Each number is 128 + 32 x the weight over its row's rms, rounded and kept within 0 to 255. Layers, rows and columns count from 0. The size above them is the row's rms in percent of the matrix's.

# layer 2 attention query, 512x512, rms 0.0921, rows 303-329, columns 0-127
size [ 97  96 102  98  95 101  96 102 100  98  99 100  93  93  93 100  98  96  95  98  98 100  95 103  97  98 100]
[[ 96  90 173 147 112 151 145 139 114 143 123 128 105 153 120 215 144  89 159 126 126 139 198 107 116 161 103 141 149 120 157 169 148 116 163 141 104  90 173 175 131  69 127 109  92 171 133 113 107 129 112  76 161 175 146  95 159 130 174 146  78  76 151 158 171  97 188 141 127  96  40 137 138  66 125 118 130 213 181 116 157 162 107 136 118  88 159 130  82  79 166 170 138 159 128 132 167  91 147 146 100 100 172 164 205 127 145 153  92 104 154  97 137 117 167 143 101 162 109 145 164 132 187  88 114 124 157 175]
 [196  88 126 115 124  96 119 185 185 149  93 107 186 108 126  95 119 115 137 145 128 173 172  87 118 125 150 186 162 141 149 166  95 159 108 115 141  80 123 134 100 121 155 135 104 105 150 127 149  89  87  93  58  70 143 145 139 173 145  90 130 137  87 114 161 118  88  82 149 125  80  73 150 109  83 152 128 138 140 168 146 160 135 130 158  72 129  96 141 119 101 181 131 116 131 151  95 141 163 123  97 105  98 156 107  62 115 114 123 124  86 141 179 134 134 135 125 188 124 145 145  93 115 108 169 145 137 127]
 [124 124 161 125  59 146 155 173 171  64 114  68 109 144 133 140 116 161 151 113 153 130 173  42 135 106  90 184 192 164  84 117 139 104 103 120 174 167 131 146 143 102  88 152 103  89  81 148 125 139 111 126 118 158 124 135 197 139 123 145 114 154 147 113  85 143 126 144 148 137 133 110  56 136 124 148 132 191 167 210 139  33  71 122 108 128 141 113 164 153 136 155 107 174 162  99  93 139 110 130 132 170 188 126 142 112  73 158  73 151 120  93  86  95 116 140 120 161 119  80  70 171 163 144 125 127 142 146]
 [107 114 120  86 144 142 156 139 117  94 139 138 128  77 113 146 116  86  95 101 110 121 122 130 134 157 132 182 158 149 125 105 179 139 110 108 175 108 159 106 136 149 166 173 165 122 173 137  94 117  97 129 127  63  77 190 171 130 102 101 148 104 129 132 130 129 149 137 122  78  86 103 120 142 117 116 175 123 135 162  78 107 171  90 135 161 115  81 157 174 148 107  98 108 114 100 210 157 134 168 100 159 112  88 111 121 103  91 130 150 143 168 117 141 111 119  98 117 114 147 121 171 112 109 115  84 121 120]
 [ 94 110 170  82 190 102 162 155 131 127 102 103 139 152 111 164 149 137  96 130 105 119 129  94 121 165 115 122 143  89 191 114 118 108 167 122 146 107 122 111 133 138 166 109  98 129 198 125 160 127 127 152 151 131 123 142 101 117  88 111 126 105  47 142 117 116 108  84 118 115 123  91 169  94 151 159 108 126 100 123 119  92  58 118 127 109 161 176 116 162 176  96 158 128  97 161 102  80 147 193 135  73 121 136 161 134 164 117 144 155 101 113 108 102 118  94 191 151 121 157 131 118  52 152 127 184 133 112]
 [140 131 126 154 109  42 126 166 178 163  77 146 183 172 132 176  91 145 137 183 118 143 172 113 157  18 104  92 131 120 134 102 176 128 168 159 160 197 122 146  84 127 121 105 105  93 127 119 115 140 101 166 149 173 131 170 165 102 139 153 134 163 183 143  91  77  91  93  86  93 134 164 133 141  99 100 139 118 152 117 143 153 114 142 146 186 109 117 189 113 150 127 114 175 182  79 113 105 186 104 170 142  65  53 127 157 124 197  95  99 127 152 153  96 179 146 129 125 131  95 151  99 181 155 139 168 101  82]
 [162  64 116 133 120 124 155 136 117 136 122 108 180 127  58 119 125 144 153 142 130 127 107 139  84 105 124 120 159 137 134 141 125 141 138 151 148 115 101 115  90 121 116 112 190 190 102 107 121 124 158 130 138 165 153 140  96 138 103 155 126 151 128  76 108 151 117  78 145 105 106 162 155 102  92 172 146 127 143 122 137  88 140  99 183 165  99 102 147  96  74 138 172 154  69 128 171 116 129 143  73 127 151 113 140 147 112 144  78 142  89 152 147 126 148 131 190 167 150 199 128 193  63 167 255  98 122 166]
 [ 94 175  96 110 121 169 108 161 123 161 117 114 114  85 100 197 138 115 128 113 166 103 174 132 170  99 108 127 119 125 117 144 144 172 127 151 151 157 142 102 145 100  82 140  94  97 123 126 151 115  97 194 115 119 132  79 119  72  64 144 113 147 118 146 161 110 113 114 102 131 107 101 101 162 108 128 132 150 134 103 152 141 141 156  73 116 107 159 136  84 158 171 153 117 157 174 160 122 163 125 123  97 137 109  96 110  63  89  65 163  85 172 109 111 149 186 100 144 127 193 128  92 173 200 169 163 128 124]
 [133 114 142  59 102 179 127  92 102  92  93  96 173 182 104 122 173  94  91 106  80  67 130 165  94 105 103 123 209 152 118 131 136 122 164 143 147 134 139 129 116 139  78 130 134  76 114 152  77  81  59 112 124 159 146 123 148 112  96 136 177 156 143 124 144 112 120  71 126  97 114  97 110  97  96 162 101 146 133  78 114  90 147  61 120 120 127 106 163 111 139 161 101 128 131 138 110 106 148 115 154 157  78 192 156 113 127  78  72 150 135 139 143 106  99 117 144 150 118 211 175 165 154 152  96 112 149 140]
 [131 132 126 142 154  92 134 149 203 126  85  65 136 138 134 164 150 142 127 178 154 134 133 144 147  54  78 168 189 114 122 148  85 194 145 142  98 135 137 153 112 151 134  92  69 141 119 108 109 110 126 103 162 120 112 135 142 104  83  58 148 163  55 156 127 136 120 137 142  93 119 151  90  73  95 118 142 153 161 166  92 156 129 112 103 110 146 171  97 132 153 147  98 145 124 131 129 210  92  87 180  91 159 128 125  84 187 138 119 103  74 132 197 152  83 112 173 136 101 175 165 146 155 110 191  97  85 111]
 [138  55 124  85 143  81 145 163 160  96  93 108 156 163 124 161 121 158  92 119 142 133 138 119 121 136 158 134 186 142 140 141 163 112 160 108 110 135 127 129  80 150 137 153 142 170 136 123 144 121 160 114 121 164 149 124 223 133 199  65 109 126 105 131 153  95  76  84 106 151 137 124 133 163  78 147  94 135 127 138 161 118 160  82 100 181 128 139 109 150 118 157 121 113  85 142 147 128 148 141 149 197 131 109 144 225  91 123 133  86 186  98 130 197 130 157 125 190 124 212 115 118 117 120 106 197  99 153]
 [ 32 168 154 147 146 133 117 165 178 137 160 159 100 149 114 162 166 146 154 125 148 152 154  88 140 117 183 142 129  79 170 119 160 131 177 132 122 155 128  57 154  81 169 132 126 189 122 157 135 166  74 175  86 121 118  95 176 104 135 146 135  68  95 168 180  99 179 133 126 104 150 102 202  90 139 112 142 105 132 128  83 137 119 119  95 125 123 147  92 123 196  95 185 129 118 123 109  93  91 134 151 113 124 145 138 174  74  86 105 157 144 118 129 153 132 136 114 102 115 165 151 117 168 128 154 115 154  98]
 [114 124  94 118 133 142 125  76 136 150 173  97 198 116 115 159 123  92 137 178 154 150 142  97 136 119  61 104 128  55 112 148 155 125 123 165 134 117 125 101 155 162 135 122 120 132 152 129 128  65 148 113 111 142 136 144 155 128 139 188  84  93  78 129 152  60 146 131 134  99 159  85  92  96 114 166 110 142 145 228  85  76 114 153 112  93 124 142  87 153 160 177 151  57  54 101 158 149  94 139 128 114 101 112 121 102 137 189 124 122 136 133 159 200 156 133 115 147 163 223 121 117 196  56 117 105 128 130]
 [127 167 152  95 131 140 127 101 119  76 150 165 139  77 138 116  69 105 107 154 126 140  61 124 111 206 117 104 135  62  87 138 124 129 161 157 128 143 158  70  94 116 131  62 123 147 193 120 158 154 163  32 179 135 136 156 108  78 121 160 129 152  65 173 120 168 163  91  82 219 130 118 133 115 119 105 128 131 112 131  93 130 170 133 133 196 142 103 132 170 135 154 177 169 128  80 131 143 149 140 138 138 161 120 180 100 128 160 138  73 117 155 139 168 137 128  86  57 120 146 156 122 120 139 107 110 118  93]
 [150 209 149 154 131  98 151  93  97 144 149 104 150  85 139 138 175 161 111  71 139 123 117 131 147 106 126 126 117 157 139 157 179 125 154 158  95 104 112  78 134 136 106 133 129 108 108 111 146  67 125 129 117 154  93 132 148  66  81 111  87  77 101 127 105 113 181 107  83 198 141 144  94 145  99 153 114 136  80  68 105 137 124 148 143 107 192  68 141 138 165 118 192  84  85 162 116 155  91 173 113 177 146 144  83 112 137 189 118  94 132 125  90 145 142  95 166  87 101 113 135 132 141 131 127 134 147  99]
 [149 104  56  87 154 108 131 133  87 140 112 104 106 161 132 124 110 127 116 110 154 138 155 162 126 114 148 115 126 164 185 122 114  98  68 103  98 188 140 137 148 144 144 106  83 102 125 140 123  84 120 140 129 108 111 156 108 154 127 101  91 172 128 180 121 134 114  98  95  91  98  87 168 133 178 117 136 142 195 125 131 125 136  96 176  79  97 201 124 123 153 125 141 146  93 100 146 100 146 155 126 100 113 159  80 176 136  76 139 118  63 178  86 109 141 162 155 123  62 150 125  89 147 118  83  95 137 147]
 [138 138 140 116 146  94 105 173 105 135 113 169 105 129 128 126 125 113  41 197 176 195 113 114 150  84 155 140 121  28 118 126 199 140 185 151 176 112 105 136 145  78 142 162 130 146 158 154  39 144 122 142 110 141 113 125 173 192 139 139 132  90 125 161 138 150 112 156 125  88 149  54 135 185 138 189 120 134 148 108 131 105  50 112 131 203 114 102 110 189 125 141 159  66 110 129 127  38 145 155 151  67 122 141 154 140 123  84 113 186 127 154 136 133 112 161 131  76 127 123 162 130 167  75 133 101 173 206]
 [186 106 186 132 168 148 133 131 154 141 160 155 166 133 119 126 120 102 132 154 102 140 162 130 130  61 166 110 126  96 115  72  96 105 143 125 124 137 158  95 149 123 147 108 102 133 133 145  35 202 139  89 127  89 128 150 202 163 139 136 170  68 135 107 181 112 126 127 128 115 147 151 164 129 149 166 107 112 187 205 131  88 156 140 108 147 168 108 220 128 110  52 130 150 142  98  71 110 210 125  69 147 111 120 118 104 147 125  74 109 125 153 122 155 152  93  75 148 118 172 136 111 128  87 117 116 112  82]
 [119 126  65 140  96 111 129  86 148 110 135 133 152  82 155 128 100 148 104 133  98 125 161 124  77 148 155 144 199 138 176 120 158 183 120 143 155  82 121  96 109 125  87 168 106 188 133 136 162 194 138 115 131 105 142 138 107 102 171 106 135 118 126 101  96 101  84 157 180 102 154 160 109 119 107 154 140 101 121 118 130 150 166 102 121 129  96  87 132  96 114 111 113 104  80  89 134 124 132  74 101 162 105  67 148 113 180  47  87 154  65 161 114 145 137 135 149 149 108 147  44 149  93 129  86 109 109 131]
 [142  93 151 144 156 156 119 114 159  90 162 173 190  65 127 187 159  80  93 153 133 135 166 124 153 106 153 141 106 172 185 120 124 112 135 127 199 136  74 147 161 150 102  62  97  95 118  83 108 136 107  69 155  90 173 210 133 175  59  75 112 115 140 125 157 132 169  86 108 137  92  97 120 149 151 127 149 126 115  57 193 122 114 130 128 128 112  76 131 140  64 168 161  59 158  90 140 137 147 101 150 134 142 134 138 122 141 123 165 163 100 140 198 149 105 128 179 155 123  78  98  84 120 171 119 120 136 124]
 [101 104 162 115 168 144 139 164  84 146 114 115  83 151 140 134  88 110 178  71 122  96 132 151 183 129 107 121 112 107 151  95 116 128  34 152 177 115 181 105 138 125 130 143 110 145  76  79 146 125 155 135  91 156 171 171 125 142 144  81 101 130 162  93 141  85 124  98 125 107 135 174 131 123  66 154 161 149 150 122 110 124 139  83 175 144 115 126 187 172 118  91 120 126 113 141 135  91 121 124 154 118 127  90 142 169 152  90 123 196 138 111 149 125 113  71 200  92  64 106 158 101 149 166 145 137  94 107]
 [193 131 113 146 116 122 162 152  64 149 145 114 184 159 105 137  78 164 180 103 130  70 100 114 139 100 167 138 209 104 143 148 112 175 143 138 176 100 109 135 118  91 120 165 152 131 157 127 159 116 124 140 106 131 191  79  92 117  97 102 123 120 130 177 125 144 115 169 145 134 112 118 149 163 135 110  53 108 152 119 143 126 185 108 115 151  98 107 126 102 111 164 123 148  94 120 171 134 124 158 139 143 130 165  93 136 137 179 132 135 137 124 132 144 158  91  89 134 133 135  83 103 103 149 118  74 110  70]
 [119 174 133 101  82  98  84 146  92 108 104 101 144 134 178 114 161 162 162 119 126 107 155 115 119 154 108 116 162 151  89 150 128 117 144 106 138 144 171 136 145 130  87 125 201 124 130 172 128 133 137 166 155  99 125 158 167 123 188 130 153 155 158  73 120  81  73  81 114 135 129  79 140  95 137 134 141 152 125 102 150 157 227 141 165 101 105 142 167 118 118 154 107 114 119 133 209 138 143 146 150 186 121 154  69 146 112 117 162  78 122 153 112 131 118 123 114  47 112  97 115  58 120 138 137 106 116  89]
 [130 144 113 157 131  68 106 127 116 101 150 148 163 115 115 113 145  80 135 193  64  72 132 189  88 118 110 104  81 146  85 129 106 128 192 134 160 182 182 229 138  99 104 154 155  96  66 107 186 120 152 128  97 138 124  69  83  97  86  37 128  87  75 118 135 115 225 142 130 109 138 131 128  92  83 125  94 149 174 196 150 176 136 171  96 142 137 147  67 120 102 123  79 144 120  71  86 134 112 163 110  95  98 143  95 131 198 106 143 146 120 101 129 138 138 135 121  53 137 172 121 106 150 130  81 170 158 132]
 [111 127 133 168 103 209 112 112 134 106 116  95 153 150 144 172 148 118 119 108 159 107  96 108 202 112  96 156 156 104  77 159 141 138 162 111 180 133  96 142 150 197  98 100 126 144 171 183 109 106 121 109 137 122  62 151 138 196 194 123 128  91 106 160 150 146 128 140 191  95 142 139 126 107  87 116 103 185 132  80 156  94 101  88 119 143 114 106 170 128 118 149 156  82 101 149 168 134 138 180  88 163 100 151 100  75  95 194 109 108  82  99 133 115 145  78 118 129  96 107 111 100 138  81 143 160 138 154]
 [134 123 130 171 111  91 120 167 148 130 109 163 147 165 144 182 116  91 141 131  67  57  82 132 113  98 101  85  73 169  79 163 115 104 117 147 154 176  98 137  85 182 128 124 149 153 130 136 117 167 157 161 168 150 129 124 107 161 128  75 146 146 197 139  98  98  92 175  89 107 101 119 129 149 133 144 129 122 123 140 139 130 166 149 124 118 127 140 146  52 159 155 107 114 185 148 115 127  97 112 129 101 110 105 101 107 148 152 140 121 155 135  59 128 141 109  79 132 132 166 155 127 156 169 212 159 166 140]
 [ 97 114  66  64 147 136 136  96 143 175  97 126 177 140 131 143 133  68 140 152 114 113 151  99 147 140 121 173  76 120 127 143 132 171 155 147 118  97  85 105 116 119 114 131 149 141 127  85 106 161 108  95 110  93 135 134 114  82 125 169 199 155 126 145 103  88 135 170 118 134 144 122 124  74 128 119 118  81 150 111 161 156 116 171 118 111 115 155 148 101 186 103 136  58  92 119 128 114  90  82 122 139 151 186 181 143 114 106 199 133 142  68 144 174 127 108 166 153  89 146 119 105 136 203 118 117 110 156]]
# layer 2 attention key, 512x512, rms 0.0912, rows 303-329, columns 0-127
size [ 99  95  97  96  98 100 100 103 101 102 103 100  98  96  97  98  94  97  96  98  98  98  95  95 102  93  97]
[[117 133 159 120 122  87 130 176 175  98 181 119 185 112 131  97 173 140 117 162  51 121  77 109 189 107 169 170 171  84 130 145 146 122 216 110 174 132  72 143 102 118 114 142 142  74 153  63 110 160  80  76  15  64 136 177 102 133 117 112 151 113  62 102 111  87 176  66 161 158 173 139 123 127 116 155 148  93  99 165 141 130 139 130  98 106 100 120  88 157 136 144 128 128 113 114 121 123 205 139 126 103  61 124 125 150 145 141 105 122 173 112 127 123 113 142 165 108 120 155 105 140 122  69  72 125 134 126]
 [137 114  73 128 106 123 146 112 130 136 124 133 127 129 125 105 105 192 109 141 147 123 137 139 143 130 115 123 172 121  47 126 140  89 122 158 119 214 149 121 174 112 125 145 106 124 100  97 124 157 137 167 170 169 124 119 169 124  99 155 120 100 101 123 123  93 116 162  45 128 145  86 124 115  58 104 111  96 158 104  83 143 115 104 124 162 201 169 118 152 148 160  80 121 168  98 143 107 107 158 148  89 157 129 143 151  84  43 121 128 116 122 130 107 120 119  77  91 150 101 223 163 148 196 112  77 135 100]
 [103 150 144 155 119 129  61 109  89 150 120 121 152 110 138 104 154 146 181 142 126 156 110 164 154 119 164 156 150 148 154 102 156 115 129 148 169 140 116 184  94  87 149 115 111 121 136 126  97 129 176 109  92 168 103 172 139 130  76 143  76 137 106 116 211 190  97 141 107 118 148 129 165 198 127  82  67  52  69  87 200 177 179 119  66 120  98 161 134  97 141  72 108 145 117 158 134 129 125 162  74  65 137 141 102 128 120 134 133 123 140 130 139  98 152 166 143 187 144 130 115  76 148  96 142 159  90 132]
 [160 118 119 148 130 117  92 161  98 134 125  92 152 144 131 122 133 130 122 172  36  96 166 104  92 128 173 148 126 158 146 107 109 106 170 173  58 149 138 125  72 102 106  73 132  80 148 115 121 157 155 138 107 120 147 112  97 111 205 153 113 163 142 137 170 179  64 135 143  99 146  56 133  77 121 101 106 108 117 119 159 148  84  95 147 159 174 139 154 110 145  70 109 144 138 115  45 102 124  95 127 117 117  65 114 100 127 197 117  99 141 156 145 145 125 118 185 162 105 100 139  97 135 130 165 141 117  83]
 [ 98 132 130 237  49  83 107  76 105 126 180 122 133 100  93  67 165 163 114 132 125 116 121 170 126 180 128  73 166 156  53 140 147 129  72  58 128 162  85 155 157 182 122  95 141 121 169 175 146  40 133 145  54 144 141 165 160  99 134 113 132 164 125 124 123 141 134  86 113 146 138 151 121 116 163 137 122 105  95 160 152 135 140 160 167 136 118 108 146  65 100  94  91 151 155 139 121 139  75 105 120 103 139 115 146 134 141 143 140 129 135  92  94  89 171 128 150  83 170 168  89 156 194  55 122  92 106 117]
 [146 126 133 139 120 140 127  84 136 123 125 165 170 133 164  96 180 132 140  71 207 173 113 182 174 146 154 211 139 145 121 131 122 143  44 152 140  79  70 159 111 118 108 130  74 127  69 101 190 118 103  85 188 113 129 112 115 151 137  86 139 117 121  84 110 219 122 140 143 104 166 167  86  63 152 148 110 183  98 107 129 134  88 103 126 126 158 133  96 102 133 128 165  73 158 154 119 113 133  69 159 123 121 145 154 116  98 146 142 140 154 177  57 179 102 105 173 122  88  61 119 179 113 127 165  93 115 134]
 [125 158 149 156 188  90  84  86 161 166 119 172 110  83 157 115 163 153 147 124 115 113 138 127 207 147 180 120 175 120 202  95 133 149 167 108 121 137 165 170 127  92 141 175  86  67 184 140  87 164 138  77 127 127 161 103 165 150 160 123  70 129 137 161 138 127 116 143 162 153 159 143 125  36 104  90  95 108 120 101 147 185  76 112 121  81 105  92 139 105 150 134 129 133 154 118 104 105 105 133 153 213  86  62 156 128 151 122 130  83 151 132  81 108 100 133  59 119 129 105  83 159 138 167  63 119 134  44]
 [ 90 127 122  97 142 128 142  60 124 135 136 102 128 142 158  66 148 153 142 189 131 165 116 176 131 154 131 135 118  59 132 149 120 140  93 136 136 143 139 138 116 155 124 143  91 170 138 169 130 162 125  96 140 149 131 142 196 118 134 128  82 124 128  81 103  93 172 119 170  82 114 122 130 127 161  70 179 179 106 142 123 159  97 162  80 132 117 144 135  96 101  95 151 217 137 119 102 121  87 131 120 144 130 169 167 163  96 146  71 144 150 135 102 156 138 121 138 122 114 127 113 167 128 157  95 112 153 157]
 [ 70 153 156 104 167 169 123 145  93  93 155 122 126 111 145 141 118 182 200  97 165 116 162  64 143 154 139 140  99 102 113 115 101 140 168  89 124  95 103 190 145  83  88  53 103 133  69 137 161 138 146 201 171 146 156 119 100 154 200 147  86  82 104 155 106 147  75 150 131 150 105 166 123 126 211 138 130  80 133 105  80 210 151 183 117 195 122 160 146 126  79  95  90 101 138 132 125 188 125 121 118 129 125  81 153 122 146 169 136 126 123  92 138 150  93 124 121 184 125 170 101 108 156 152 174 177 160 144]
 [ 48  91 117 106 158 136 138 112 122 159 168 155 101 142 122 148 141  92 121 165 119 123 107  76 152 122 163  87 103 141 147 157 150 144 113 118 209 110 154 124 116 133 121 177 153 101 110 126 142 143 173 127 173 116 157 187  99 126 154 151 118 132  96 105 145 103 206 135 125 168  98 188 150 139 144  97 117 109 107 137 122 104 162 153 141 110 138 154 144 181  84  90 160  81 163 122 182 113 107 120 118  91 131 118 133 193 109  90 144 153 123 117 100 151 157 136 115  46 127 156 135  80  84 146 104 150 151 106]
 [129 150 160 177 119 125 133  58 132 118 179 119 106 107 108 147 169 108 110 151 126  72 117 135 131 164 112  73  74  94 111 140 142 101 120 133 139 130 103 149 219 100 166  70  69  94 140 110  72  79 104 178 154  98 150 137 122 169 126 128 106 203 171 172 126 137 139 121 114 164 134 123 123 142 182 144 142 123 162  80  90 167  95 108  81  90 162 166 127 198 128  96 150 179 117 171  96 180 110 122 103  73 101 126 111 119 142 177  92 152  83 171 153 149  95 124 100 188 171  92 108 107 134 125 144 108 193 164]
 [ 94  61 140 106 130 111 117  51 128  91 107  90 119  98 138 158  93 142 155 154 108 122  69 182 106  98  38 150 143 158  90 144 127 149 123  80 190  91  68 169  92 128 146 124 116  95 131  95 131 137 123  87 157 120 109 175  96 144 124  97 145 115 153 157 140 108  94 144 116 183 150 131 100 134 138 184 201 182 167 102 137 120 172 121 120 130 118 124 138 117 134 119 193  91  77 199 159 116  88 101  98 157 160 146 134 125 169 135 133 160 213 184 150 141  30 110  72 159 142 165 144 113 132 104 179 142 129 190]
 [194 135 130 188 102 178 126 121  89 126 120 127 158 145 127 181 117 139  58 107 127 151 136 173 157 107 171 139  79 195 120 150 128 145 155 116 150 116 143 105 138 172 131 105 150 121 180 165 117 130 166 120 163 113 121 115 144 149 109 131 125 208 136  79 109 107  92 133 141 180 111 153 214 143 125  90 154 144  63 110 167 132 159 110 131 112 128 135 144  86 137  77 149 124 126 145 147 216 103 160 117 118 108 129  65 122 132 143  91 120 138 127 119  87 112  98 165 146 114  98 139 144  74 145 160 148 105 150]
 [108 109 113 141  88  97  87 143 139 140 129 129  91 153 130 154 142 143 128  84 114 114 182 106 135  99 112  78 122 124 226 136  96 153 135 114 189 100 142 105  80 151  77 183  90 179 123  80 110 114 117 128 146 104 102  87 115 143 148  68 118 141 176 175 130  87 123 171 171 129  78 168  89 159  99  92 109 145 142 144 187 164  79 104 105 144 124 146 200 127 133  96 105  87 102 200 151 129 114  90  64 197  61  73 115 131 128 103  93 134 125  86  94 140 117 169 120 172 147 114  90 155  77 109 150  91 140 129]
 [139 145 108 139 165 174 130  82 155 154 195 101  99 191 166 134 155 157 144 157 134 111 106 159  99 131 175 110 106  86 108 106 117 139  92  45 133 165 158 115  94 122 107 178  82  60  81 103 130 133 102 194 122 143  73  98  39 139  98 113 173 128 122 141 178 171 149 200  90 133 101 164 148 170  95  60 156 190 145 217 134 120 147 171 158 171 125 120 116  98 147 123 107 119 143 124 147  98 127 144  79 151 106 109 154 129 144 123 160 146 158 111  83  98 173 193 188 136 136 133  58 154 113 132 151  85 105 123]
 [102 121 162 118 129  73 130 119 104 123 106 133 149 105 158  97  78 121 111  99 120 181 117 144 136 145 113 113 131 143 166 155 132 147 129 140 142  98  81 128  73 152 180 111 118 148 152 126 136 156 149 150 174 155 217 152  93 144 113 136  93  87 101 174 130 159 126 126 162 132 194 179  68  92 124 133 133 136 102 101 153 141  82  91 115 133  69 128 139 117 130 117 159 112  99 174 176 148  94 143 165 122 177 101 155 113 154 179 146 185 110  72 140 165 133  67  94 136 153 195 159 144 133 139 172 137 151 125]
 [122 140 122 128 138 133 107 105 166  71 142 114 127 173 138  98 109 141 138 116  92 153  95 147 158 162 152 122  94 145  59 168  82 112 100 142  73 178 173 146 104 169  81 131 169 167  89 161 175 108 181 171 148 118 157 115 154 132 155 142  50  85 147  96 168  87 121 142 145  70 132 169 116 132  87 126 160 106 162  80 131 168 192 112 114  95 169 182 110  85 150 130 120 105 108 119 175 156 115 103  57 138 157 104  90 103 112 167  97  88 113 155 114 104 128 125 137 118 207 187  76 108  71 146 116 125 126  74]
 [ 72 156 113 108 107 163 131 154 105 102  99 134  99 143 173 123  72 155 152 139 152  74 146  55 169 115 109 120 167 126 159 157 155 108 159 111 150 153 101 119 121 102 143 146 130 105 157  98 122 105 103 159 154 138 126 158 173 141 122 123 149 144 170  54 217 109 103 179 150 108 123 171 125  96 129 134  97  79 100  70  88 163 141 137  85 162 132 162 114 172 146 155 118  97 158 141 109 124 146 177 123  91 161 100  93 117  94 102 154 129 139 123 168  94 126 128 172 132 105  62 206  99 134 132  83 115 110 199]
 [119 123 145 143 117 179 142 145 131 213  97 117 133 112 182 156 146 149 130 112 105 169 103 115 136 124 117 181  79 138  79  97 118 116 154 122 121 128 158 191 133 102 130 132 127 173 145 143 157  85  97 177 171 135  37 100 113 100 153 166 177 119 113 129 156 143 145 127 100 121 172 123 135 162 212 164 133 110 101 135 118 144 123  50 134 111 133 130  90 224 183  90  79 162 155 134 147 122 161 150 189 141 160 101 100 153 116 140 200 133 131 106  84 110 109 107 104 177 179 152 116  91 129 102 140 125 101 127]
 [131 185  91 119 109 112 118 187 105 194 123  72 115 140 115  51 120  79 111 137 145 180 119  82 158 157 131  82 134 129 142 139 101 115 136  65 103  91 199 121  96 120  45 137 144 113 182 117  74 139 215  84 111 147 153 187 108  82 107 192 133 162  47  91  97 152 113 139 121 188 159 189 162 136  89 180  83  95 152 120 118 102 161 150 136  95 152 122 165 112 172  99  87 113 167 132 147 148 122 146 105 190 131 109 121 146 145 111 124  83 146 130 109 156 112 157 123  90 129 148 130 150  86 127 167 138 125 128]
 [132 142  85  89 126 129 154 150 126 150 131 150 171 102 150 154 175 195 114 164 119 165 116  59 111 128  84 128 187 214 108 195  97 138 155 175  81 124  70 140 145 156 190  94 165 160 100 123 135 166 165 145 143 156  78 107 181 150 106 194 161 108 135 166 125 183  62 154 123 115 122 129 119 103 113 132 171 139 149 152 132 166 108 130 156 187  88 207 119 174 210 132 138 102 186  95  90 153 106 206 140 105 114 129 164 128 158 144 105  86 108 152 119 127 189 122 142 183 100  71 108 153 152 162 132  90  94 118]
 [148 177 112 157  83 107 114 128 132 113 140 148 152 124 171 128 110 183 114 122 200  84 115 167 136 136 162  84  63 197 121  58 104 152 152 109 123 114 113 145  80 164 109 104 111 134 101 140 109 151 155 134 175 146 171 128 119 135 100 180 181 142 119  93 151 112 113 122 127 111 174 162 139 133  82 113 139 141  71 153 138 145  76 157 157 108 133 158  99 117  84  60 120 172 112 123 116 125  89 105 143 117 106 132 143 133 132 125 136 123 112 178 144 127  90 120 133 162  93 116 140 170 182 114 145 131 118 136]
 [114 125 161 117 156 158 166  96 126 161 123 159 100  92 125 112  79  90  96 147 205 127 136 151 128 108 100 112  84 116  90 128 122 152 145 154 128 135  63 109 132 141 155  89 145 180  46 107 120 138 143 144  83 184 136 143  78 174 139 124  93  88 171 101 113 164 128 168 126 163 134 141 127 199 133 113  85 145 149 144  75  76 114 164 111 175 193  48 102 102 146  80 150 174 113 132 175 155  61 102 136 154 106 111  91  69 179  84 102 160 121 123  79 143 128 168 153 156 157 156 170 181  90 105  97 155 155 161]
 [123 121 127 131 129 173 138 182 147  72 135 104  91  85 134 193 154 162  95 118 188 119 154 148 145  92 142 157 124  80 168 176 143 153 147 124 112 105 148 131 153 122 142 112 141 159 121 144  94 182 157 112 122 126 143 120 162 151 185 116 120 146 165 139 128 132  82 138 140 181 125 144 175 150 125 139 192 105 157 108 126 146 160 122 158  98  78 121 203 129 143 160 154 107 108 110 182 151 101 115 176 150 108  91 135 103  56 169 124 134 171 136 146 182  92 155 120 101 161  94 128 142 139  95 157 166 199 139]
 [146 122 148 146 115  83 131  92 161 176 178 143  86 109 159 124 165 157 150 160 139 157  92 148 210 172 124 212 133  99  97  59 117 119 142 175 139 189 144  88 150 134 136 160 144  97  80 104  92 199 139 150 147 160  86 157 172 122  59 168  74 146 151  61 149 116 167 140 153 203 150 141  97 120 133 132 145 137 116 122 111 134 154 118 125  86 169 139  89  98  78 123  91 109 119 167 118 155 166 130 125  60 114  82 180  95 148 128 157 146  89 180 106 105  83 109 152 173 121 139 120 104  96 113 176 128 100 162]
 [111 125 124 131  80 140 132 175  95  96 125 212 118 109 139 130 112 171 101 132 151 162 197 118 172 153 125 152 107 113  55 156 129 154  80 129  92 119 145  81 114 116  84 152 187 117  88 138  91 150 135 149 100 119  71 148 130  89  98  71 103 128 103  57  95 131 141 170  90 144 176 118  51 122 150 115 149 131 140 137  95 178  99 199 119 190 143  86 137 161 117 151 145 130 142 122 125 122 121 118 153 166 134 109 145 123 122 127 143 102  92 103 203 131 115  58 176  91  51 131 145 157 122 158  90 147 117 114]
 [145  73 125 129 134 118 122  65  80 126 152  99 113 141 105 133 117 136 106 112 113 178 136 140 111 130 100 141 106  74 159 145 110 126 151 129 122  13  98 138 125 149 138 128 150 165 209 180 116  75 170 148 107 110  77 155 107 138 187 175 113  92  98 100 153 114 102 126 170 178 134 159 129 114  89  99 111 100 103 155 136 100 127 145 133  92 123 170 155 151  41 183  97 111 147  85  94 185  70 134 132 124 112  83  21  94 114  82 115 135  84 143 105  93  78 130 148 131 119 114 130 161 177 132 185 146 129 100]]